config.yaml
init_std_qkv: 0.0293
warmup_steps: 200
doc_mask: true
Each number is 128 + 32 x the weight over its row's rms, rounded and kept within 0 to 255. Layers, rows and columns count from 0. The size above them is the row's rms in percent of the matrix's.

# layer 2 MLP up, 1920x384, rms 0.161, rows 832-900, columns 336-383
size [100  98 104  97 100 109  88 107 114  92  98 103  98  91 102  96  99 101  98  95  94  88  99 108 101  99  99  99 100 100 104  96  99  92 100  98  96 100 108  92  98 102  99  98  97  98 100 103 106  98 104  98 101  99  96  95  98 105  94 105 102 100 100 105  99 104 100 100 100]
[[186  91 105 116  78  83 104 116  72 142 160 104 148  92 122 117 129 146 191 163 160 100 129 111 123 141  98 150 180 141  62 136 144 137 126 131 150 143 167 133  78 129 119 135 157 100 110 100]
 [124 120 118  98 166 117 104 158 134 173 134 169 145 133 105 101  91  87 124 160 133 170  95  81 180 140 155 115 131 117 175 188 145 100 132 110 153 128  67 127 184  97  68 121 134 127 186 174]
 [177 135 107 175 163 150 153 171  64 123 126 105  99 125 132 181  88  57 114 129 143 129 137 132 120 152 162  83 129 159 134 106 165  91 182 105 124 145  73 148 168  82 136 169  82 125  99 184]
 [161 125 134  84 196 153 173  76 130 134  85  77 134 108 187 128 108 163 125  88  66 175  95 106 120  63 119 121 110 125 119 166 155 187  84 138  76 113 132 102 126 155 112 108 138 103 167  95]
 [155 114  96  96 125 139 152 129 133 134 118 105 163 132 157 169 110  96 114 100 156 159 114 101 152 147 169 133 143 171 141 152 171 129 106  84 179  73 110 109 143 150 152 170 123 110 116 144]
 [131 139 105 121 127 117 151 192  96  81 197  56 151 153 125 107 150 117 153 129 145 125  95 111 151 107 128 148 124 172 104 105 122  83 170  95 152 121 153 155 162 115 152  92 129 217 114  80]
 [100 117 190 102 128 160 133 102  96 156 138 112 176 159 152 125 127 127 179 113 153 121  40 156  87 151 157 133 137  92  84  96 208 104 148 104 130 141 126  68 126 124 161 145  48 152  97 135]
 [166 137  69 124 158 116 147  92 130 116 100 129 145 118 173 156 146 138 183 153 102 121 131 130 185  80 148 161 151 161 154 143 139 144  54 110 118 107 104 152 144 109 106 117 119 156 120 107]
 [ 75 106 143  50 166 118  74 107 126 205 150 127 150 145  79 121  62  64 102 178 128 126 131 127 150 114 103 105 123 115 112 234 191 111 127 122 154 110 145 168 131 125 171 137 110 144  80 108]
 [142 139 120 109 111  95  85 108  80 170 106  90 109 121 159 134 117 131 142 116 150 123 191 141 115 105 152 153 120  86 160  94 124  86 109  86 140 114 131  97 111 112 138 169 125 202 151 102]
 [ 95 158 102  92  92 125 105 127 109 162 114 165 166 100 151  80 125 166  32 119 141 108 142 131 142  63 142 147 210 120 112 196 197 106 151 113  83 146 165 154 151  79 115 151 130 105 162 117]
 [141 101 142 159 157 153 188 157  81 164 164 119  90  74 121 167  64 152 138 108 149 120 146 105 152 120  96 125 174 130  96 104 141  86 160 124 130 110 116 145 155  70 162  99 166  92 200 157]
 [121 121 119 117 178 124 135 127 114 140 144 109  80 102  96 163 125 124 129 103 109 104 143 126 103 151  82 100 145 148 132 148 117 138 132 105 130 123 157  79 136 146 157 134  93 163  90 101]
 [116 193 193  98 116 138 115 161 126 160  93 144 153 130 198 114  91 116 116  71 113 127 103  98 174  68 128 137 170 172 125 143 123 192  75 106  96 126 126 160 123 167 113 136 103 192  93  84]
 [ 89 112 128 101 134 124 153 142 134  93 150 172  93 136 145 201 156  97 131  90 114 116 128 180  75 156 240 179 108 104  47 125 124 151 131 143  67 150 166 151 173 104  96  76 200 141 169 155]
 [ 99 135  88 176 111 110 224 147  85 138 147 143 162 207 162 167 119 144  75 138 152 115 122 130 188 206 154 162 119 121 162 153 124 142 114  89 124 117 110 142 139 119 155 132 188 154 138 105]
 [ 77 142 140 184 124 123 108  48  93 108 146 127 132  66 119 155 160 120 133 198 131  70 134 148  98  94 151 107 141 165 118 181 174  91 122 145  98 106  90 160  98 149 108 129 102 169 133 112]
 [144 151 161  61 101  97 115 138 135 118 166 155 181  77 179  77 148 142 143 117  90 131 154 130 170 147 151  96  89 183 103 156 160 124  96 120  92 128 107 134  99 162 105 115  98 139 150 160]
 [112 106  85 173  11 189 129  80 184 152 146 154 150 193  68 108  46 161 144 136 123 149 101 188 127 110 130 133 166 142 137 118  95 128  93 129 186 131 139 129 148 118 178 112 146 115 126  81]
 [ 82 132 109 188 152 165 126 162 140 189 162 132 132 169 177  85  71 141 125 159  62 111  57 119 127 162 126 147  88 141 123 101 149 131 164 137 132 143 106 108 100 100 154 126 125 136  98 127]
 [ 85 130 108 148 127  88  86 118 103  81 137 105 166 124 113 138 135 159 128 121 185 101 130 154 177 174 137 146  90 130  69 147 101 143 138 102 102 177 123 132 121 120  92  97 158 142  93  77]
 [103 151 101  98  55 103  68 133 127 104 126 132 124  74 165 165  79  93 131 138  56 166 111 138 101 129 125 143  70  64  57 113 155  88 154 179 152 127 114  93 133 131 161  92 143  66 164 166]
 [ 80 134 153 143 119 133 201 144 159 149 101  73  92  74  49 133 106 153 122 129  90  66 123 116 124 186 111 163 181 149 138 121 105 143 122 120 139 151 124 146 129 218 129 188  99 162 198 176]
 [143 118 111 142 132 195 195 148 126 166 142 119 118 116 201 181  83 157 120 122  60 142 125  87 100 141 156 134 109  64 150 108  98 117 145 142 152 114 177 162 130 125 138 132 124 165 117 106]
 [117 166 126 135 144 166 133 132 140 142 193 139  84  94 132 106 118  99 141 142 102 195  85 139 125  84 155 158 194 176 165 124 105  92 114 179 149 166 140 138 173 155  95 102 110 134 100 167]
 [129 172 105 111 133 120 102 134  70 127 177 125 118 134 119 116  83 106 178 180 100 144 121 153 141  88 140 146 155 151  99 125 138 105 105 125 107  96 137 207 141 116 116  35 146 152 187 127]
 [129 129  75  90 167  89 171 116 127 115  85  99 146 155 132 130 106 153 105 119  96 173 106 148  83 171 148 164 124 157 120 156 113 177 230 106 115 137 122 118 136 142  93  81 145 211  96 124]
 [ 68 167 110 186 134  82 119 171 129 132  59 179 108 105 139  96  92 157 108 131 148 121 179  95 125 130 130  80 141 110 161 111 132 146 146 134 199 101 189  93 152  87 110  81  63 151  73 123]
 [177 153  98 136 182 149 106 106  83 104 120 154 107 136 135  81 100 117 202 130 127 144 127 134  96  86 117  98  95 162 130 109 162 141 110 127 189  82 169 135  66 105  85 193  76 102  98 169]
 [119 105 112 117 159 128 153  79  94 151 160 130 178 153 104 125  95 135 165 126 114  82 160 177 189 146 132 130 139 126 148  80 127  95 135 162 121  34 108 159 121 134 161 108 158 115  55 164]
 [158 143  91  77 121 103 143 176 151  81 144  96 153 145 115 117 181 102 148 186 147 172 146 113 167 121 145 150 148 159 100 207  83 114  73 134 173 155  94 138 114 144 124 136 125 127 104 149]
 [ 89 135 137 192 140 167 111 116 144  87 123 129 105 108 132 132  88 108  73 141 179 155 133 126 145 112 144 133  92 140 164 121 126 109 101 136 113 153 111 122 142 109 143  80 146 165 167 124]
 [142 141 147 176 128 106 150  99 117 103 121  96 107 106 127 158 153 105 160 133 185 193 128 129 180 159 154 178  86 139 166  85 123 122 169 112  83 132 112 132 134 211 118 111 120 105 163 129]
 [150 147 117 116 112  72 112 112 127 124  77  86 138 130 123 181 128 106 112 117 111 133  95 150  99  84 113 130 146 111 145 153  79 103 122  93 158 114 114 153 129 118 103  77 119 113 131  97]
 [ 81  93 137 140 124 136 131 167 121 179 113  62 117  78 128 101 109 161 106 149 111  92  98 136 133 152 132 137 107 170 139 145 107 136 132  95 134 132 180 152 129 153 168  85 118 129 134 114]
 [109 134 104 115 197 125 101 102 126 165 171 111  54  43 161 137  95 219 163 132  62 165 149 151 182 116 188 142 144 166 123 145 105 117  67 127 140 133 141 152 167 125 165 132 104  87  94  67]
 [123 144 119 113 116  96 146 168 162  95  96  58 124 200 148 143 168 162 158 131 113 108 144  90 124 187 158  78 105 134 217 136 157 122 162  93 174 152  83 162 122 201 206 167  93 106  91  80]
 [143  97 147 103 123  95 126 127 120 127 101 104 155  49  96 136 125  75 148 137 164 140  96 198 142 124 128 103  93 167 159 146 138 103 163 140 139 137 108 164 116 132 120 161 136 189 165 189]
 [ 82 167 118  93 143 136 122 111 156  98 122  92  90 132 130 149 120  32 171 199 138 133 113 140  63 101 154 152 114 116  84  75 104 126 149 110  86 136 146 105 112 114 137  64 135 141 154 103]
 [195 140 183 138 103 130 149 176  80 128 104 119 119 151 132 140 100 156 144 139 114  32  96 125 135 100  96 126 166 127 168  87  91 135 153  99 123 156 182 125 130 116 126 171 109 111 160 140]
 [142 131  80 149 127 146 112 133 140 141  89 142 159 171  73  97  65 132 115 173  94  69 151  71 177  67 137 157 111 119 142 131 149  99 169  51 188  76 152 125  94 138 108 170 119  96  78 126]
 [162 154 178 133 111 111 193 114 148 160  94 141 135 121  77 130  87 149 106  91 199 114 145 179 134 188 109 148 170 141 123 134 131  79 140 131 106  78 157 166 133  74 148 116 173 114 104 113]
 [164  87 135  85 158 185 126 113 128 166 127  97 122  93 113 145 101 151  65 152 152  74 117 134  91 143 110  76 161 176 106 135 145  95  93  91 164 177 144 145 180 173 134 102 116 153 100 138]
 [ 83 103 137 135 173 138 113 110 124  87 133 134 139 132  89 199 135 146 155 120 124 144 148 138 129 144  92 141 103 135 134 152 114 133 115 192 213 125 184 127 142 103 127 113 128 132 149 106]
 [143  86 141 135 190 135 150 153  96 142 189 171 139 148 148 116  83  84 118 144 165 132 125 145 152 143  63  61 143 178 113 114 119  95 158 160 126 198 145 190  72 134 115 141 130 121 164 171]
 [ 74  54 159 107 142 123 185 107 163 150 207 113 127  94 137 111  75 156 124 115 135 138 158 187 143  98 170 150 152 158 133 167 136 131 123  76  76  95 134 138 133  93  86 144 164 170 134 156]
 [200 158 128 141 126 131 144 127  98 140 111  84 105 181 120 169 200 119 160  90 150 112 100 187 123  92 162  58 136 191 115  86 133 116 126  96 125 137 117  86 168 104 171  88 127 105  94 120]
 [104 139 140  63  99 124 188 110 164  55 112 133 104 168  81 162 114 125 101 146  92 104 172 114 132 119 138 122 151  95 109 148  91 126 125 129 103 135 167 110 155  63 136  78 112 185 129  73]
 [110 148 105 155  94 109  85  41 130  97  96 158 134 123 118 161 148  98 128 119  85 113  92  94 160 147 170 152  64  96 125 183  76  78 127 119 148 140 147 174 144 143 188 162  98 134 150 139]
 [181 136 116 102 133 106 183 125 143 148 148 154 135  32 132  92 178 104 147 159 145 134  89 145 131 100 178 166 128 146 146 155 156  52 148 171 101 101  91 163 132 188 107 129 134 137 114 108]
 [157 139 113 155 156 104 104 119  73  92 137  79 136 143 141 187 189 140 117 149 128 123 134 120 141 180 161 135  99 140  94 119 145 156 147 105 130 101 149 183  71  84 113 189 116 102 142  87]
 [178 102 109 160  94 123 157 139 146 126  51 125 105 136 100 150  96 130  98 161 210 100 156 120  82  90  96 112 111 101  89 166 100  79 124 135 126  92 136 160 128 112  75 170 194  79 170 110]
 [135 166 159 107 117 150 150  96 153  94 184  83 161  54 104 149 106 121 104 116  88 144 102 184 113 152 189 169  96 106 138  95  87 202 142 115 107 106  87 101 145 137 151  81  92 123 132 183]
 [150 149 114 115 123 155 123 152  81 147 119 142 118 121  85 141 145 127  89 116 117 182 107 135 196  90 131 127 141  96  63 138 102 135 157 136 104 115  87 187  72 171 143 122  55  96 130 141]
 [158 120 148  93  88 142 137 172 112 175 137 141 126  92 141  71 125 154 117 104 114 112 128 122 157 113 122 160 139 147  69 133 163 109 209 144 125 138 143  93 110 165 146 121  81 120 149  72]
 [150 171 176 200 152 116 106 155 166 130  46 122  85 128 148 130  84 107 179 133 207 124 184  63 137 125 191 148  98 171 103 107 133 195 165 145 124 103 145 130 127 105 188 203 131  96  93 133]
 [163 156 126 109 113  93 117 126 123 107 113 140 171 178 145 120 107 140 127 109  85 111 156 104 140 107 189 165 197  95 150 115 129 153 110 180 142 118 113  92 117 122 102 112 131 167  83 120]
 [155 120 115 140 197  94 170 183  97 156 125 123 131  92 193 137 127 125 105 145  97 119 161 100  63 138 182 219 138 139 141 181  81 180 126  80 144 126 139 145 184 106 111  63 150 157 110 107]
 [137 140 168 168 127 126 164 126 136 144 111 130  57 201 140  90 126  87 146 148 103 135 128 122  91 138 121 161 177 115 122 108 121 143 167 142  84 126 153 114 150 113 135  77 158 112  81 146]
 [136 146 178  96 114  73 114 110  94 134 151 171 125  98 117  62  71 128 108 147 165 112 127 137  97 122 100 104  84 150  63 138 166 104 136 205 120 136 154  74 149 119 125 119 130 130 168 146]
 [ 67 140 133 153 128 154 168  95 101 106 160 110 137 142 167 147  95 116 117 173 176 119 137 100 115  91 144 102 112  64  94 165 105 123 104  94 119 141 158 131 144 155 165 114  88 145 101 126]
 [179  85 100  40 130 118 171 156 101  63 139 116 165 153 131 138 140 127 114 132 105  64 105 138 173 133 144 103 131 144 174 115 150 149 122 173  82 107  99 172 112 143  94 166 152  93  93 101]
 [123 165 148 124  77 113  76 103  88  72 118 158 172  78 112 123 129 168 115 132 154 160 120 136 141 126 144 137 119 125 150  92 203 143 174 114 213 147 133 139 188 170 129 140 141  72 188 134]
 [126 152 110 140 103 133 140 104 179  56 138 166 136 176 161 152 136 129 132 140  99 112  96 121 160 130 123  88 177  90 180 136 143 125 157 202 136 111 159  96 146 147 183  55 100 128 162 120]
 [146 127 115 101 143 137 135 152 161 133 160 137 126 115 134 137 141 130  69 167 123 138  66  97 132 163 136 139 111 122  98 116 155  98 143  90 161 165 134 200 138 150 163 135 174 176 157 160]
 [170 134 124 131 149 135 159 152 104 112  87 117 122 119 145 196 142 102 190 195 122 112 124 166 160  82 120 139  99 164 118 142  93 171 150 132 162  97 134  91 122 165 132 221 129 190 131  80]
 [132  92 160  69  93 181  87 117  90 103 163 129  97 157  96  68 111 154  58 145  94  93 104 141 199  90 131 140 110  61 112 171 148 133 122  62 114 129 109 189 136 181 118 147 155 113 105 154]
 [150  96 135 172 128  47 145 136 103  69 102 110 177 115 174 105 117 162  99 171 157 151 100 131 113 166 154 135 150 109 154 140 135 104 169 172  71 113  61 123 155 154 105 115 153 182 136 153]
 [160 133  81 122 124 113  90 107 180  84  64  94  80 133 119 135 138 174  74 148 134  58  99 170 115 115 186 166  97 137 127  76 137 173 164 199 156 103 107  64 129 149 120  87 132 153 100 104]]
# layer 2 MLP down (transposed), 1920x384, rms 0.143, rows 832-900, columns 336-383
size [ 98 102 113  95  85 100 103  99 114  92 113 109 112 102 100 106 101 100 105 100  94  90  93 105 106  96 101 101 107 102 102 100 103 101  90 107  92 104 111 102 107 107  99 102  93 110  95 101  96 102 109 102  99 103 111  97 100 105 100  89  89 101  98 101  99  98 103 106  99]
[[102 121 128 121  95 130 133 125 137 116 148 134  49 131 156 119 106 114 152  78 162 125 162 122 130 165 133 153 150 159 129 167 126  90  27 152 100 120 129  58 133 114 185 108 150 138 121 155]
 [128  71 131 119  93  89 180 120 144 133 135 151 123 135  93 125 145 129 149 134 167 115  83 159 162 140 123 215 129  90 147 140 109 137 109 145 104 128 150 129 122  64 137 145 116 114 139 144]
 [124 105 107 116  80 103 148 163  92  70  71 107  99 111 143 143 139 121 105 153 143  83 112  51 139 181 128 175 103 106  19 128 166 110 168 103 114 100  83 116 133 107 106 187 154 117 172 130]
 [132 126 120 161 111 123 132 184 117 139 106 149 139 136  68 183 120 115 143 139 126  81 146 124 136 128 105 148 148  94 148 130 136 138 199 177 119 143 169 160 100 140 112 114 113 221  87 102]
 [ 66 153 111 131 159 152 154 105 144  72 144 109 124 115  95  88 131 121  99 148  98  90 117 140 146  59  31  74 125 141 142  84  88  95 104 140 135 149 128 107 157 122 108 108 145 129 120 134]
 [139 146 156 202  83 165 148 139 154 120 112  98  90 141 117  95 152 101 112 110 106 134 165 167  98  88 135 156 133  74 170  91  96 138 121  86 161 172  95 126  86 130 127 140  91 136 200  50]
 [ 75 151 103 207 122  92  80 204 146 135 144 130 149 174 133 113 118 101 150 130 104 158 209 106 106 118 188 173 133 104 145 150 148 180  85  69 128 137 148 171  98 136 114  86 146 108 138 142]
 [161 144 136 146 130  84 112 119 110  61 126 115 103 117 107 150 131 127 118 178 107 130 108 128 154 114 197 112 110 132 149 145  99 150 139 185 118 189  81 134 138 157 162  78 130  87 122 162]
 [124 163 147  98 152 219 107 122 129 115 151 139 104 126 168 166 170 120 136  88 166 141 149 137 111 156  87 162 145 139 136 186 138  94 178 143 127 141 171 109 110 202 119 120  94 115 148 112]
 [ 56 129 133 124 148 224 117 145 128 151 140 150 125 185  71 113 155 107 145 109  58 140 154 115 109 128 153 153  68 163 131 113 164  88 135 112 149 141 127 170 159 157 102 132 134  70 127 179]
 [159 206 134  64 123 134 137 149 151 112 153 116 146 111 138 133 153 148 136 137 174 127  76 126 131 127  53 154 119 112 170 128 160 134 132 135 114 111 212  59 174 124 176  63 135  81 167  70]
 [147 179 111 129 123 150 197  72 122 127 133  66  93 150 174 161 123 173 127 174 113 148  50  96 132  88  87 139 138 137 100 111 123 124 137 178 122 129 135  89 125 163 100  82 123  91 106 126]
 [ 98  97 178 150 108 152 140  94 119 151 134 151 158 128 129 124 172 154  90 112 155  99 101 146 106 188 120 162 167 133 117 106 177 169  80 145  53 113 153 129 119 119 140 107  84  97 125 119]
 [142 101 118 120  37 153 101 105 122 146 102 120  75 128  88 142 180 123 107 102 110  63 125 112 139 106  97  75 132  77  89 130 124  91 172 135 142  83  92 162 144  61  97 141 173 155 132 134]
 [196  91  79  52 172 114 132 138 158 154 142 118 116 143 130 114 127 129 157 156 118 115 142 126 166 171 107 133  52  73 145  94  60  99 141  94  96 144  96 140 145 143 152 118  86  99 113 102]
 [128  94 140 144 121 155  99 132 114  82 107 120  54 149  99 103 100 131 124 130 127 119 134 176 168  75 120 132 121 177 126 159 105 208  73  99 112  71 145 117 108 156 147 114  76 168 115 126]
 [159  95 125 152 111 119 167 141 136 162 131  98 136 135  90 137 140 104  96 129 209 139  94 107 128 123 107 113 149 135 125 103  70 175 134 128 159 113 155 119 150 103 177 186  92  86 147 162]
 [117  92  40 192 155 185  81 128 102 103  92 139  83  99  66 179  96 176 158  86 144 106 143  97 109  84 155 171 130  88 163 133  93 185 134  98 115 148 162 119 164  65 127 130  96 132  82 146]
 [107 109 150 126 100 143  61 139 130  84 146 139  37 125 146 142 110 149 151 120 136 143 159 134  81 146 125  86 102 102 115 123 185 146 176 120 118 163  61 149 141 150  99 144 117 166 165  73]
 [127 103 151 142  77 112 150 138 169 172 159 173 131 112 135 140 156 143 151 142  99 123 183 171 132 107 116 125 126 114 145 132 171  94 163 108 162 173 111 127 131 138  67 162 174  82  95 152]
 [136 132 114 147 112 177 106 164  99 101 164 191 178 128 107 145 145  98 172 130 139 108 175  63  87  58  62  74  96  83 105 140 123 120 141 140 133 118 127 120  99 127 126 120 154 144 109  96]
 [108 124 138 191 131 136 168  90 205 160 125 132 192 120 117 107  73 119 150 127 170 115 133 160 157 122  62 147 136 128 138 111 143 137 141 112  92  83  97 163  75 160 110 130  81 140 105 112]
 [ 97  82 128 103 118 159  82 104 135 107 162 141 127 110 125  87  96  91 152  74 114 123 135 155 162 136  93 180  69 131 154 141 148 167 138 130 139 159 147 113 172 139 160  58  85 102  85 161]
 [146 119 124 141 129 158  64 131  94  59 155 106 165 186 160 182 110 176 152 147 144 163 165 114 126 117  88  92  88 170 122 134 164 152 160  93 126 124 147 186 165 138 163 126  97 173 107 131]
 [ 88 193 179 112 172  86 119  56 135 149 123 174 109 199 134 116 148 109 147 122 126 127 155 103 101  91 156 109 128 170  91 128 173  52 134  48 140 126  95  90 112 121 123  85 166 126 120 174]
 [135  57 104 101 217 147 143 124 173 157 155 149 171 170  41 110 160 141  78  97 147  94 160 124 160  88 153 113 102 118 125 100 149 131 122 122 179 169 110  93  98 181 141 124 103 120 134 152]
 [127 171 125 164 124 128  94  92 149 134 126 106 167 172 159 127 130  57 187 125  47 134 171 127  67 176 132 152 108 119 124 128 210  74 126 210 107 150 149 134 141 173 107  84 111 176 147 138]
 [177  61 202 119  89 186 148  82 166 166 133  66 184  68 106 116 195 165 162 120  77 135 179 160 103 200 109 125  86 137 110  64  93 134 112 123 132 124 114 143 129 182  47 139  89 165 158  89]
 [132  65 176 109 103  91 123 162 123 112 119 175 131 125 174 133 141 133 112 124  95 151 137 114 130  65 166 115 135  72  79 217  98 135 100 149 107 214 131 122 158 121 119 110  77  97 137 108]
 [164 118 114 160 110 194 131 105 163 148  61 185  85  98 103 193 141 150 148 126 113 138 130 172 142 142 114  82 103 157  55  83 165 139 121 182 179 169  61 109  79 111 117  85 138 157 138 177]
 [108  28 147 113 137 140 176 106 152 204 167 177 154 136  98 165 142  99 144 166 120 123 160 111 137 128 119 120 209 109 159 118  75 165 130  84 116 149 100  89 131 115 126  89  87 113  95 104]
 [152 156  81 172 121 128 214 134 126 102 156  99 107 111 114 167 144 139 146  75  97  95 124 117 137  95  99 174 105  87 103 144 154 154  90 144 128  72 166 100 206 187 131 201 106 105 110 147]
 [130 164 150 104 174 119 124 134 180 165 161 100 142 125 125 152 100 184  93  92 131 116 165 115  88 130  90 119 157 103  68 141 152 108  90 202 165  78 110 132 214 158 155 165 141  47  79 166]
 [125 157 154 138 136 127 133 122 100 154 150 126  92  87 144  92 141 160 118 102 110 149 131  96  83 123 104 128  64 102 102  95 126 139 110  96 134 123 152 114 110  91 151 100 121 144 132 140]
 [166 142  70  79 126 140 105 146  79 109 143 183 162 148 152 128  99 107 108 125 186 116 198 104  84 113 150  80 100 135 170 117 153 145 105 180 131 115  76 156  80  94 117 119 110  65 165 149]
 [141 124 102  92 136  82 116 103 107  91 115 115 137 161  39  94  98 143 134 165 151 156 206 167 101 140 110 120 168 154 144 146 155 178 130 136 131 116 173 122 146 128 166 160 168 108 121 138]
 [139 174  92 193 150 196 120 101 116 117 162 107 157 106 105 122  96 115 188 103  98 145 164 145 161 111 128 199 157 129 163 138 130 110 188 141  53 175  93  84 171 109  76 164 124 141 156  98]
 [ 89  95 145  94  87 112 140 131 105 168 157 104 143 149 144 160 118 153 163 124 104 154 128 104 133  93 111 161  67 141  90 180 156 121 127  64  74 180 124  60 139 139  69 105 139 159 120 120]
 [ 93 194 134  76  87 141 163 124 182 130 113 153 107 143  36 127  37 142 194 138 121 139 141  95 125 136 109 181 113  75 163  90 132  96  92 140 164  99 125 134 155 134  81  95 106 117 121 170]
 [129 129  95 135  90 141 160 135 112 186 137 148  94 136 140  86 137 129 191 139  91  95  98  97 112 180  78 166 127 132 178 113 133 142 162 112 146 142 136 196 109 103 168 142 118  86  74 119]
 [110  27 156 104 149 147 161  63 128 104 172 137  73 137 147  90 135 166 125  59  96 139 104 152 127  90  99 185 119 144 126 136 152  79 143 132 152 140 150 147 158  81 110 119 165 142 103 165]
 [ 87 105 167  90 134 128 137 117  93 101 121 125 101  93 104 136 144 155 106 137 130 179 147 143 150 107 113 165 112  80 133 100 191 118  87 149 146 126  82 124 138 127 152 171 134 181 141 154]
 [103  90 169 122 114 119 194 110 103 147 140 127  96 172 133 105 147 136  38 138 108 196 146  90 135 156 175  71 189  94 108 110  83 136 116  74 143  93 105  92 121  90  91 117 107  82 138 160]
 [131 127 109 132 153 126 144 158 145 114 104  86 148  98 189 117 131 182 132 100 148 142 138 161 118 120 170 112 101 162 171 139 207 168 156 132 180 129 177  84 176 120 114  75 127 154  90 106]
 [144 200 163 115 109 109  90 139 136 147  70 119 150 107 114 140 145  93 156 198 135 135 136  86  93 177 122 158  99 157 126  57 113 147 122 183 131 101  81 142 121 117 162 127 114 108 107 101]
 [129 150 105 142  43 156 158 115 120 132 135 173 137 120 125 143 155 131 148 143 193 144 175 192 121  83 105 132 153  81 133 152  87 126 154 125 167 101 134 174 103 117  99 142  94  97 168 112]
 [171  97 129 175  89 118  57 171 144 100 131 141 172 111  71 150  81 151 133 183 162 191 101 109 114 126 122 180 121  82 102 142  79  76 213 174 172 112 167 135 111  82 130 122  93 130 179  59]
 [195 127 117 173 142 161 126 152  89 143 137 127 117 143 137 150 156 131  95 178 121 160 148 153 169 140  90  88 127  84 126  69  96  87 132 126 140 124 146 172 142 124  58 144  81 132 169  75]
 [133 109 141 132 106 108 145 163 127 138 135 150 113  74  97  61 119 135  36 156 103 109 104 154 102 152 166 136 148 150  87 123  81 142 133 191 118 129 206 162 144 148  93 194 105 110  85  79]
 [119 126 101  97  84 121 131  95 126 131 133 121 157 152 125 125 118 164 127 167 126 106  93 149 166 132 106 129 165 114 183 163 156 159 118 103 190 203 105  78 104 116 163  68 109 182  89 153]
 [110 128 145 162 147 102 177 109 132  59 150 167 136  95 113 157 132 145 169 121 126 168 131  84  94  84 144 126 124 111 131 140 143 108 133 137 179 162  85 114 134  79 200 132 145 152 111 133]
 [133 181 128  72  86 183  67 134 116 113  49 124 135 129 129 136 155 101 144 111 129 144 135 119 130 174 118 147 131 149 139 114  85 160 164 143 161 136 148 111 188 124  86 168 105 126 102 115]
 [129 114 104  94 121 125 145 150  85 144 155 155 102 156  68 155 162 121 171  86 155  94 174 136 112  67  49 116 149 102  83 139 119 154 138 171 123 165 212 113 111  97 120 151 145 131  92 113]
 [192 120 138  90 152 112 122 122 121 135 120 104 129  92  92 196 100 138 133  86 140 141 144 122 108 152 153 134 114 176 110  63 147  63 116 184  99 123 152 119 140 176 126 120 114 105 173 127]
 [116 114 145 113 122 138 188 202 125 105 130 143 156 149 107  80 129 140 114 138 125 195 155 169 153 139 176 148 112 131 179 102 166 137 158 103 119 104  99 126 106 145 128 172 125 107 127 127]
 [ 93  78 157  99 155 129 119 122  72 129 188  97 164 142 139 109 108 131 166 140 145  94  92 125 140 111 150 132 133 123 170 107 116  45  94  78 111 102 142 138 144 160 137 158 128 121 105 150]
 [156 135 126 116 192  98 135 141 143 135 153 126 109 172 119 164 161 156 144 112 219 114 117 131 115  72 129 159 137  95 199 118 123 132 177 146 105 121 137 167 141 114 117 116 118 118 181 134]
 [116 139 149 130 145 143  94 134 150 151  71 139 160 174 150  89 145 129 113 154  82 132 145  87  87  97  88 161 107 132 134  84 145  97 111  94 137 108  92 101  25 176 181 140 150 113 100 111]
 [107 104  80 131  73 106  38 137 139 125  85 107 122  99 113 137 108 170 126 122 137 136 162 135 101 176 150 195  84  83 159 114 145 108  82 119 131 106 123 243 133 120  96 130  91 114 120  93]
 [169 123  24 170 140 107  81 106 155 142 108 100 123 103 130 169 174 148 132 106 123  99 172 184 189 140 184 152 202 116 162 124 137 181 112 113 128  92 131 122 116 187  95 141 157 173 133  69]
 [152  88 160  94 126 117  76 160 168 180 103 140 124 120  74 121 144 107 113  70 127 149  87 128 110 138 134 157  90 165 118  67 164  96 103 110 112 128 120 126  69  68 110 161 157 118 132  45]
 [145 142 102 161 142 176  89 192  90 126 134 111  79 146 130 175 123  88 123 186  93 134  99 123  85 143 114 138 144  90 113 121  93  94 122 134 124 193 108  93  97 127  92 124 123 138 114 173]
 [ 90 120 148 146 168 130 118 170 160 158 125 138 142 135 107 149  84  81 123  94 155 170 184 138 132 124 158 133 117 149 150 157 131 136 113 137 132 107 153 163 157 165 166 128 117 161 159 151]
 [135 128 129 117  69 147 117 124 127  80 233 156 130 120 122 130 123 150 156 100 143  61 128  76 110 120  56 124 174  79 124 191 123 124 121  67 110 184 165 154 153 101 105 183 138 161  85  94]
 [169 150 131 185 162 117 122 134 119 129 111 111 138  81 133 100 139 146 122 142 107 124 134  84 153 169 130  91 150  77  90 113 127 143 149 165 126  83  72 123 156 222 149  86 129 134  75 130]
 [126  75 124 142  83  26 100  98  90 135 176 169 124 118 108 113 168 107 114 123 170 105  88  99  82 124 112 167 141 117 154 163 175  61  64 148 118 116 105 153 136 158  71 104 165 133 147 191]
 [116 142 138 107 149  85 150 159 118 112 201 154 202 140 114  96  85 124 157 110 169 111 149 112 136 146 110 161  87 143 167 154 131 147 123  81 148 114 151 122 153 116 139  87 101 185 152 141]
 [151 113 145 160 130 142 139  81 114  71 142 114 151 145 172 140  49 192 148 126 185 153 124 108 127  61 118  86 113 133 136 167 183 109 171 106 140 107 141 127 112 175 188 124 113 123 131 125]
 [ 64  84 163 136  88 133 176 132  95 161 166 155 112 141 104 137 151  81  59 104 161 132 176 124  32 193 127 154 155 140 157 117 107 111 137  96  92  85  71 171 172 110 135 158 206 128 143 121]]